config = dict(
    n_layer=13,
    d_model=640,
    n_head=10,
    norm='rmsnorm',
    rope_base=10000.0,
    bias='all',
    init_std_qkv=0.0185,
    init_std_o=0.0185,
    optimizer='cautious_adamw',
    final_lr_fraction=0.05,
    seq_len=2048,
)
Each number is 128 + 24 x the weight over its row's rms, rounded and kept within 0 to 255. Layers, rows and columns count from 0. Numbers have three digits each. The size before them is the row's rms in percent of the matrix's.

# up: layer 2 MLP up, 3840x640, rms 0.0163, rows 3425-3444, columns 480-639
# down: layer 2 MLP down (transposed), 3840x640, rms 0.00799, rows 3425-3444, columns 480-639
up3425 094:167165123154115124104136095119154144132111109147119124109125123112109144101137140116144133110121121120147165136127104104157158117072131151083117101126103146149165130116121161110096168141154153125099143128217127128111082114126125133115152116105151144073134120125152162129150107126113080118147106126113175150179121145094139147133111085133125116132138127136114141122185153145115124118114127126089134135174156114141114105179130102118119103165135112128121135149131138116129133135145116
down3425 106:068102122145122133131149139104141116141091103086147166119144146112114136135124130118148096154121132106127175114121169127114135143137095138117197163151152139174169135123121147138113138122097142122169128142140097115166153127138109092151113095160110141158151134122099113086098116165160135119073103105133100135114114140134156135106105129143131144143100185165136156122126105143133082121094132125125087165129098143153106109161075129125132138111155138125123173111117095137129125121127118
up3426 101:161134166115143135133181146139137097161167138113106139123127131119129063162114123158111136141109152164143114130156111157157107100139078142159101131114159159109164093098123132133116108098162121129147143141118155122150173145100076143126127134109121095083168091119150128155108106143113154120141140101095123140100089135099122140157130143132173136128125152153093127158138134100115145101136143123138089135125140174143144119134128087124153145136118142061106180161144132129110139139149082
down3426 107:108123137138106140165121099187138115084162136165130129143133136153077133087095129177195114134072114115075137108158147118112153102121161134127082124187174151119091124154132102174125116119150139091167106136158138146121155136156112127107137130147168134127130152117121135126119177146132075135133150122121135107132141164185119177120158105143146147138147130125142115123101132093135147111149151131112127136102118127082100141112138106126153087136141133097118162154121103156162104124129131
up3427 101:067105103148169114129155150144144114119140119129144154114153106154145123110138174168163159107119138070131116103138108089126096141131118108088102107139116108180127159141136122110119159158086110146131113134168099132111148112116132108102134119130127126064160142167158099105140118132126155074146109138152118140074084097136108137155140180125162119132134152127147110123101112123150172171100109137138115148151109120093115115124164122146137122112117138112136087146136157140142084128123149
down3427 101:136101125132150154113141136110089128139131137140079159148117134112110127116168144111134135159130158128104125147104106147119128102125142119097101104097120123144103150102106114149138114091091160089124116181111151112164089110150130113144130139087151138173092120154143170129131120105143162123172092175123117144114121145157109138119108121114154133132083123166088152134069138091140129118137089116125078132186124107186142142118148133135123148122119141089138110128097156135134076113176134
up3428 100:175104136106140154153149146107145114118153099101111123115145127120143156130104156104067120132156147142148155131135075083101144130132129101146120149133084136082127128119127103122137148157168085104148133145151145121061103129154163107114148120115150163091127139145140126151124120148142110120108139136144115100168150118107109129121090112122076096086120120141107111132160171130140112139078147119136126106148160127116119157133124140118148102114068074127122110147123128097145108168148082
down3428 092:102124169126072193148142107115085130143170159172145121146146085134145136140114088100158165108165108150108155091131157131118130144146109130117130166109144106126126110124136113163116098114120146138133114155119134131121088086136100139137125147111133100096094116109124151103098108123180166191133191158110114129116130139113122113143107151108119114100143072106106140092116120123110136154157123152089167141140157134152110111140132098153109094130134124111167113117108139123115108159059117
up3429 103:099122115134121187100139136117154131116108116162058142130145118143141137141128147104096137141159086144136099130150110153152101183135115129106146106137169158153101142124137131140072102092144137136133129076141122089116069169181087141147101131092121127099111123132155120172110136136135164154119146123123136128197056125140137110065172124082143111133091144113173096157111127156145134118135122135120106134152103157124160117112110164130140103145133085168107088157091143126111119115166130
down3429 102:156100101105108153135136146055149114068120105116110129147171131153129163112127099063082130146152158123141141145106122106098130155134156132142136110139106154131184125109124149116134163162136135145146171123118108130157125148105152108091146113141112167118149105083093120091144094111154117164149116143139132134101130129123125147103094148137117130125180157123113136099146122148135118131139154121122129141113166181108100120109136117119167138076086123136105123110155156090157123099075106
up3430 109:137136200098113137116121133137128107097108151154111118120135068138145093064129114102106107117131128176132152122130119135121131126154170103127109139127132112087145134142133122127134131105157139114157109084096191084125106133105116144141160142075118105131124101129115119149170129104141116123117150126082116123140123150119130150197137128129119118098139119135110120158144136139113129139083103132131130082145103136129126106140124119122126115142137135142123128144119182106164157135114095
down3430 106:146133161120115143125162153085105066105106117128125143127118144139151185141137116083100111176143150097103102138138112075155118103088138121070143146141130135108169141136159115161136078181147154133093129109108134068175154145114158138146128125156123103144141077130105155131114146126085132121114149103125072135117151134122122125105126131131171110140127105127168178139177153134171138104109139161143149135136136102170129166122154118134156138108155109156103128131158131147090096078121118
up3431 100:149095159081121153154100109121131123145122103124135135148128100143117149128099115124144148142090135121130110140129131140159116111161127090127171141147167107171092158106104127123106136168100147113115106128115103099123134138103112150092093167122157101124132097077075126119178132122166118141146113108135142136157130140135131088114123133138120121129138161132128156095137144101187157139094129100150151113118100093141141126120109171122151126091152093100116144109107140113140165128188103
down3431 093:119147181124128157149108119122173114097126151122140076124182137126112108100190108091170166102166108169133102126116113137148123107106165163115142085103154132109110145136129166121129115115078132137198142151119086115136085099143114103105133114122115122171155074108163120100087128227105176133156131122131126123096105116135158130157179180098102162133119170120157108148075130102110124158106130175174134108183111148140144087144146139185096105139113111134088111155154107141113120116132125
up3432 098:157148080120119123125128071103120120135140165125111149103132120160104144144093128130143124115143098093135113119126112129115138158145152141185157127099091096122111162153137108104099107161128133135079136107140175128149172099140091131131130102170168130171096121127137143164130157090138122105120126157154144105133127098116131154130124139115116137157132122111121149173130088130162111126137144135144111099127143138109082126076154172115135146144113146113097129158130157104089150153118199
down3432 098:175129184163101123090116102147157094175143132109132137155139113135145130130118118073152138133094122189157126131107136104067126140124137170151130119085122108120116123138129178162123111123136104122107129132154136127125155173095139096130112159135132153108095138128135152088158117178146127146155120116144118142093105080125141107092127158172154138155136111144101099122142135108089147133147129121118154145158086116104160108090123101147073157177118135116123117135128133090092156135107108
up3433 097:133109109163118121098116127119142128118156124120153128130137151097121159090107100138122145146085155123121102125105138139126149150107134120145120131159154129117108126133179139123139125130098150163125108133135136135148104129093164139146128196173134166119142182109110109164073158188101160141105110130104118116108122147164077141142123114122132162110110163147169143105099124116134116156167116137132106163145124087139168151117107139125135132126139108145093088111178161139157138122157145
down3433 099:090117172106095158133124159135130116120137080131109108084172118109104123182120071117110102128111147155123113142131147136115135112156147128133075122133092144072082158168141155084170125122101150119144135132104114120142091146093109164109160145106129129160119129155115104123142130104127106098111141090100110172140148110104155139118129114104097132154123097121107101095132133148151115121139101136089149148127128118118096110099113138112100151110137094118177155140134111159135128176105159
up3434 097:149154170077097127150153127143135126099135100112130183144120109149141105147144168140098157141136102151173087154145129173138146115144138120118115126121096123136122126115082146176129124096141086096169162112123126131115098158113184158096151115122156126117128110138121128145121150100148133162090115144164107121146174129107169124098161148102128120053091140121119095125138142143102102101133139136161160120084112121150125134101103145146166125163122113179112125106114148108121155103117170
down3434 097:133131100101122110140096105112122143138161108148094160106124105104111174122178150125113116121151141155126084150152098087130154107150111081112147134104122143078144175109129069111122096092139107098052087121081174165110132088114130148130108112120114138117124131136104092122131118140125125163140148151115121100143132134161117109132132115152189122107154141085136157149111092120137142140148151143130135107106146129131074146103123145149170123153158131078114153138138145123171151113117145
up3435 104:153124155116160124137174139141111146139129183159148171143117116137112118148159174132148137155143130100072136099104116113121150125122141134119113132129111153095111119126162165162139128090156112126145126143143120056157085130175175186153154119118115144096131130114115149097145136108079146125103134133105120124110103099116143118164140133090114123112118090131144099118139099133124154095130150150152105157145114107099102114147127121147124130094146112164119125146101088123180101139144077
down3435 100:119154116144120135144198142177155154135126105118147136185125152129154112094124097130092107169082141124158121122133144095142110137125135188163114118100130124099101161161132108178114138133144093143132183098109140092153126120110131130129164090128092109117150135166116107153142164142125118120109121107121127192106146092122125121090130124127134096124160095157118152141095101124173145109164105108144117113128124130131078078168103120121163152137145115077166149119126063131098146177117077
up3436 094:122153125198172113123119125110130101166117123136098072085110141137099124137173115143121137151074183130101085108119142128088086142145126164125114072162156113155142135142145089157113145147136098157139138102138093112107107151147104110114155145145174116153127123130111128113085130150113137118135149108110167111165101071126149123070140144138129098131119115080121083131141098124100115082107107115127091131155127129139112109096151129127121118129131125173097165124113133085140138132116134
down3436 104:117127130122103113133087151138122076135104143121076157143130127092132136070169104188135096140108143101116115136161167158133127122124105129142147126143085113139165114158146135153098126105099130104160096128149106181128131109126128166108133128120144074113139176172170127084121134157131124159160097134076117123085144131106149130130144150132105116149092123144144134155120143133109125159153131158136165136125121139107079093130115124101097109099112124132082145157134098132114100119141138
up3437 104:136142094153140126121122119103146138135163144084151155163134111147111153138120130132122065151108156131152139127123104129119143111145144098121129177088093116125125119122092096102077130176109112136109125117126148095123124116124152149109154147112123140156088138136170140119113142068051126115158134142162141176120136133132131110134163108144105116132155099135138127162104144110167104134076131139097116091126128154122088147159070094148130131078101097117147124106155146133169111133102065
down3437 099:085101131120109150124166119138145128155128112144117107134100135143135126105131140152142145135111140139120131161105143176140121137135113139156102162130130116119138118108101124122142154146101091105136103145154084116095128108121087112163129131130080116117136133130145100062110151119101080095140096144135113158102121112150141168133139129120128093069124157094130084146126143106112145139125144184148099147143126181132063111146086101148126144138116135123135120127112126113090129160159104
up3438 101:167129156094136144146148150134128138137095170168098102104140106110147116101151151134147164142149158124097113107106123165130122155084062142082151099143107118146150134154148146135088169124123125124135170134178117127134100082171152131109118137123148111165108119123142165121145183077169102077149158139092123104133132106146152171124073097115101127141148135126127149162089120124113137179109114125110124124182141115094097118146083129131119095114102120140139176159104148147152093130137147
down3438 099:138160118115162106085100104154122092157128137112122115098050119141093148139144135084100116100104138141121103126130125108112163141129106097108097099082163093159116091189125159126167115139145124105116149103163132147125169157166086121131107146100109101105126157083089113125113124125120111120101128110101165127119116104161087106138142124089128121076135105132141161136132121130134123091149148170134130144100114064157141166111184127148142121121128144157158137070135089100126134132074117
up3439 096:133113132087139115084130129119100146153143150067125131120104119147125122132153109164196107149133124156151107134104118121148187135121132102088118142072139106138136132129132107121129131177120114116108147137138151114106120148123130148141158171130147120138154154150118119122175094113144158097116124093124160133156140105198123130128135116135101145163124153101140139130119157116153079103143118120126063157134179118117118109117120177127126130152107141110121122084123111137137145150118127
down3439 101:121133098136135092123123136101150120116139122075074088138112080132138123111167121094149143139118105158182122160080126119143135105111125132142161114119100151112106120128090127140058159095123085129123143136105128098120111123147055113093155121109145105073132153144125180103115129115135159136114101152137133113133107093154106168124145135108130165093130167139163153127111130126132142084129148134159115108120157108136153125150132138151108116094095124107092099116146090123127126120116112
up3440 100:167162118145152152072123128149166134130124102122137115132122120162158085143135164136146133108166128116110124166099158178151132101151110175126123090112145126125156131132133166134133133126111117146156119093180157091135143111111136120114148148109098170063119120129136112118129128149142147150143120160134111145102141143125135094138145131092092118126143140138116135101113142048107094085130189122138101129124124129135093166168132121141090098152127159154093146165149114134143107121173158
down3440 104:106110128083124112138150130175100125154165131126122095101147124112105129106115078174145129117081133106106185151145162120130094130152122152133132140173126098127147138120124118141123120112083135114130133129147131078117130101106127164162094101141135146111164114093105140103084145138117076142092130132122148125116124138138113123109159162160144122122100098114109161130116124153115124087153123096143121117149151108094121150141128127115122153132092154123113096127148095161186111138114135
up3441 098:097116143147111140089139192123144134142135094177086134148118149069102106103148118088144150149099143139124117142094078126129157136171153149075123110082120097157132133149134120153118136123164121120136100157103108101159148149140148132178124112100143139188138098142078131150161165094134106076163108118124091111176169142148124139133124110130072132122120104154103108138124153103114151124097146170145147118161088104145129134081123136162178136158135122139066101128129171126174095131133124
down3441 101:124124125114101089106133145105154096157152145121118122170112094100138155108133164179133110150118130110083132123188105108140119105135123137110145122148137154170119077102107120098113081134123145179124113118132155157070114118105142140156141129116121164095170158145132125176113148131141127110162121125163101103095073158103121136153112119165116124101110108118115136132128176156111168122150180131079113152107140145150146168170149124112142125131118115129096130154144119130100147152172136
up3442 098:128181124142135139134108107120127139105079136115137084110122097104145110132162142121145100110162134135099127050175127129148158176131161068082127114105117114140137160146129096101137135138117088140139148122124146144124160126157111113130126122108119115185166141151114138155099179089139111129150125085143138099163146146149140134161105094135170125146122149155118118156110123105117133163109161107110083173101128160146171117153126113157122147159124141144108130125138108135173150132143092
down3442 096:151126108101145113108126126136106122146080156107150133134091109107124139123119163073072156147152098111157092099140123171163126131123144076155149112128145099118125137119101142122094170125155100134133138101147131163140115135112157085116158108110160104120151082137122114094129153133111094102112152119130149138165176095141128098133121142104125186132136127137134082108117150165134139087138119082134156148099130162125125154125121136093125090211134133088183107085128140137121071135119168
up3443 099:110134074102153150082142153141107152120155134122140171172138121149152109146118085151099124080139139083148131128108114126156115084119134141101140096105185124092124115116129119088144123114109130114162152133120085127121132172144151123131128153134102094114115122092117140139068040164162160176135095129162095127090092122156105113153143156136127125135101081127149112152087124123134124114116113089124132113094136142080121118113127089137146177130090121124096161161138111128093123131105093
down3443 103:138142076098121134134132160135132128083165135110121132118123165117149106116098123122158146152179089107124166089136116140169060130150138097146136125194115141129128081118132107132120144151095165111132087110122130118120125130091129149118141142157121107122150107181139140112139162104105089122096125113143111112138131134144140134107116170129109121070177138165088114113100184132133119120132117119102129133148122166107079116128104130118187135176157098120107144130101153145090084132103162
up3444 105:120176130177135117118151141087129097109170129161141122144152113132122135170111123116098113089147133102135090107117112127109122147124113149121118109097163139119098144106134111098153123097160131113158113144099093114141100105120176146126096102116137106136113132136121123128124093125131118156122127140083126129109137109110177144140139130100136156123097099165183125100151179129141119093147106100112185117114136162159111145097113101117106101139123156149149157103131134106128146110151059
down3444 104:152151152145112127089114155122126120113155119125130128094149081147137143185117122094128146142098099172111103170118112120094162117080135138119159152105127135123129149103164109148128119129162101154164153089147157101140098141165103096072083068112156118080127124132106099130129136149115164156169178159099106119134125155132105113127140120115109154116140118100155130139106125142130147114102094095126130139123087125144101122117069090087087120124143133159176096149123155124136130123165091